python train.py --num_hidden_layers=14 --num_attention_heads=4 --intermediate_size=1024 --hidden_act="tanh_gelu" --positions="learned" --qk_norm=false --init="normal" --init_std_up=0.0442 --decay_shape="linear" --final_lr_fraction=0.0 --train_tokens=165900000
Each number is 500 + 25 x the weight over the matrix's rms, rounded and kept within 0 to 999. Layers, rows and columns count from 0. Numbers have three digits each.

# layer 5 attention output, 128x256, rms 0.0756, rows 105-127, columns 0-63
513440496516525520521493476514494493466446528526477474484464532533468503493503493545501504551508536487489525500540489492544465495442524494465533527454474488494515474483464461504478510500487524
551476526515549517495495505489489498513474498482501477496501496516470488476510535516522474490494520500503518507480509536507495537501530478468470455502552512459509498529484477504514509514502536
518501490476541475509508506508448478480486520513532499494539486501521531484477558483493460516462516544479477549470517514553515471490485451491493501516560487488463495493507504522535475481472513
532543512512509507497511521503511468504519476450480509496508509499518526506504488512516516516489517527542492456505479518479483487471529468515499510479507512471497513508494514452486491494518512
499508509508489523473485500516468472496494505501511512508499513528505543472487498495490507484537514508532512464497476497532488501518547474512499558503474498523499476461483485537477503498490463
532500484493513487465500492512475531491519494504512480473512486545498520458517520495481484498536495495474524496497509504496496459481481512479481521507518474491514489478495511533510523531512481
541522489531511444552469537484494519513542472460497521537485511488496455528530533501529481496492493518531481531493496501494512549483530518491485448516482519520541512542495511560511514501444516
484474477511534499493494491517486497487480489523502495495494484528521489499463533499494460491453482508477492533489516508512499454482495466481520499544537475488501489512521510506521525507472541
511508506456543545480513509513509489512513536509476508512467480482497488531499473530476537468468508463485513500463486481476504486494512518525491510417460503489501487514505471492511473502526485
522511509514512521570511467450558474487453490504459506495480484506422481538513440544500531552525511424500506500493478554454490549506485483532560512492422504516496505503485496525506520473534476
490496501531507515514471502494484502497527497502474498567484498501505494523485493519492487505479499539511510514534494469504517513506554525486501551492479503495507468490520515486467490522487506
442466526506476517570516503451473550519507491519482534507527508511467495492509493486494517524536534481491463513484486482475511476530472549495525499473506504584505509522489493476452489480542517
491521471529437461530456494513497498515541472513477512446469476524522496503513486499511470532471528485533480512493549500507502490492536470464498489571533511493530476498520531512509518510492462
502488494494479462444466514484527510499520457496493528480480484469489482515541477528465490478501448486502500449482508513522505496476536470511492501510525488448514500480481514489501507518487487
495480483468523508437481428464483536478502450483493479455481514535448518478516493540499532482503503463510514504486496523457499508488514477466496517471474532483451466493533474525525499516493558
516539509498525461492511515498517501493521498511499537531513471502488500499502500483479486540514472498508488518470503475507503471491474554533494492501483494532538493533470507496476536484478475
458515470486464492461517497486549506511515494529509536467490495479488498514547469497472505494534481531482527500521511486498533449466473526475496481482513530481505513514506492503479483515534491
483499493517494474508514538497541495485488478484515490481467501503491470496516484517506492494507487510518512502521530509494512475478503476500542445512559513471495511508508504465542514503526533
527523527520494515516480529482501497510525482460513472522531437492493534480532528513529484456500515460464488520517501536477503535530539514514519480529514492473514501487529493492522475505490507
496471515494464524484524497506523475498505498463472497548452489538496489504527496498534516519546484510471497520498475467478526495518457504487465521457530437492477551508480505450460489492551494
495541440494518492459492524496517568452483532512490492518525533455485522488481493497522507490474456549477506497521503507544518477471477502498478500431507513466453503515507495479484476552517494
485465498494477506493497505471469520539529482487469527497526527496539504478501527518549496456478472498510486510505517496490471501520486501488500472476555494481489485513470509509457518521480470
527537521521476448503469491539530490517496469497494510483466523490494479509507499518481528522483502523526477473536498524496462525501540478474490477539476523487496491491513520495521472495544487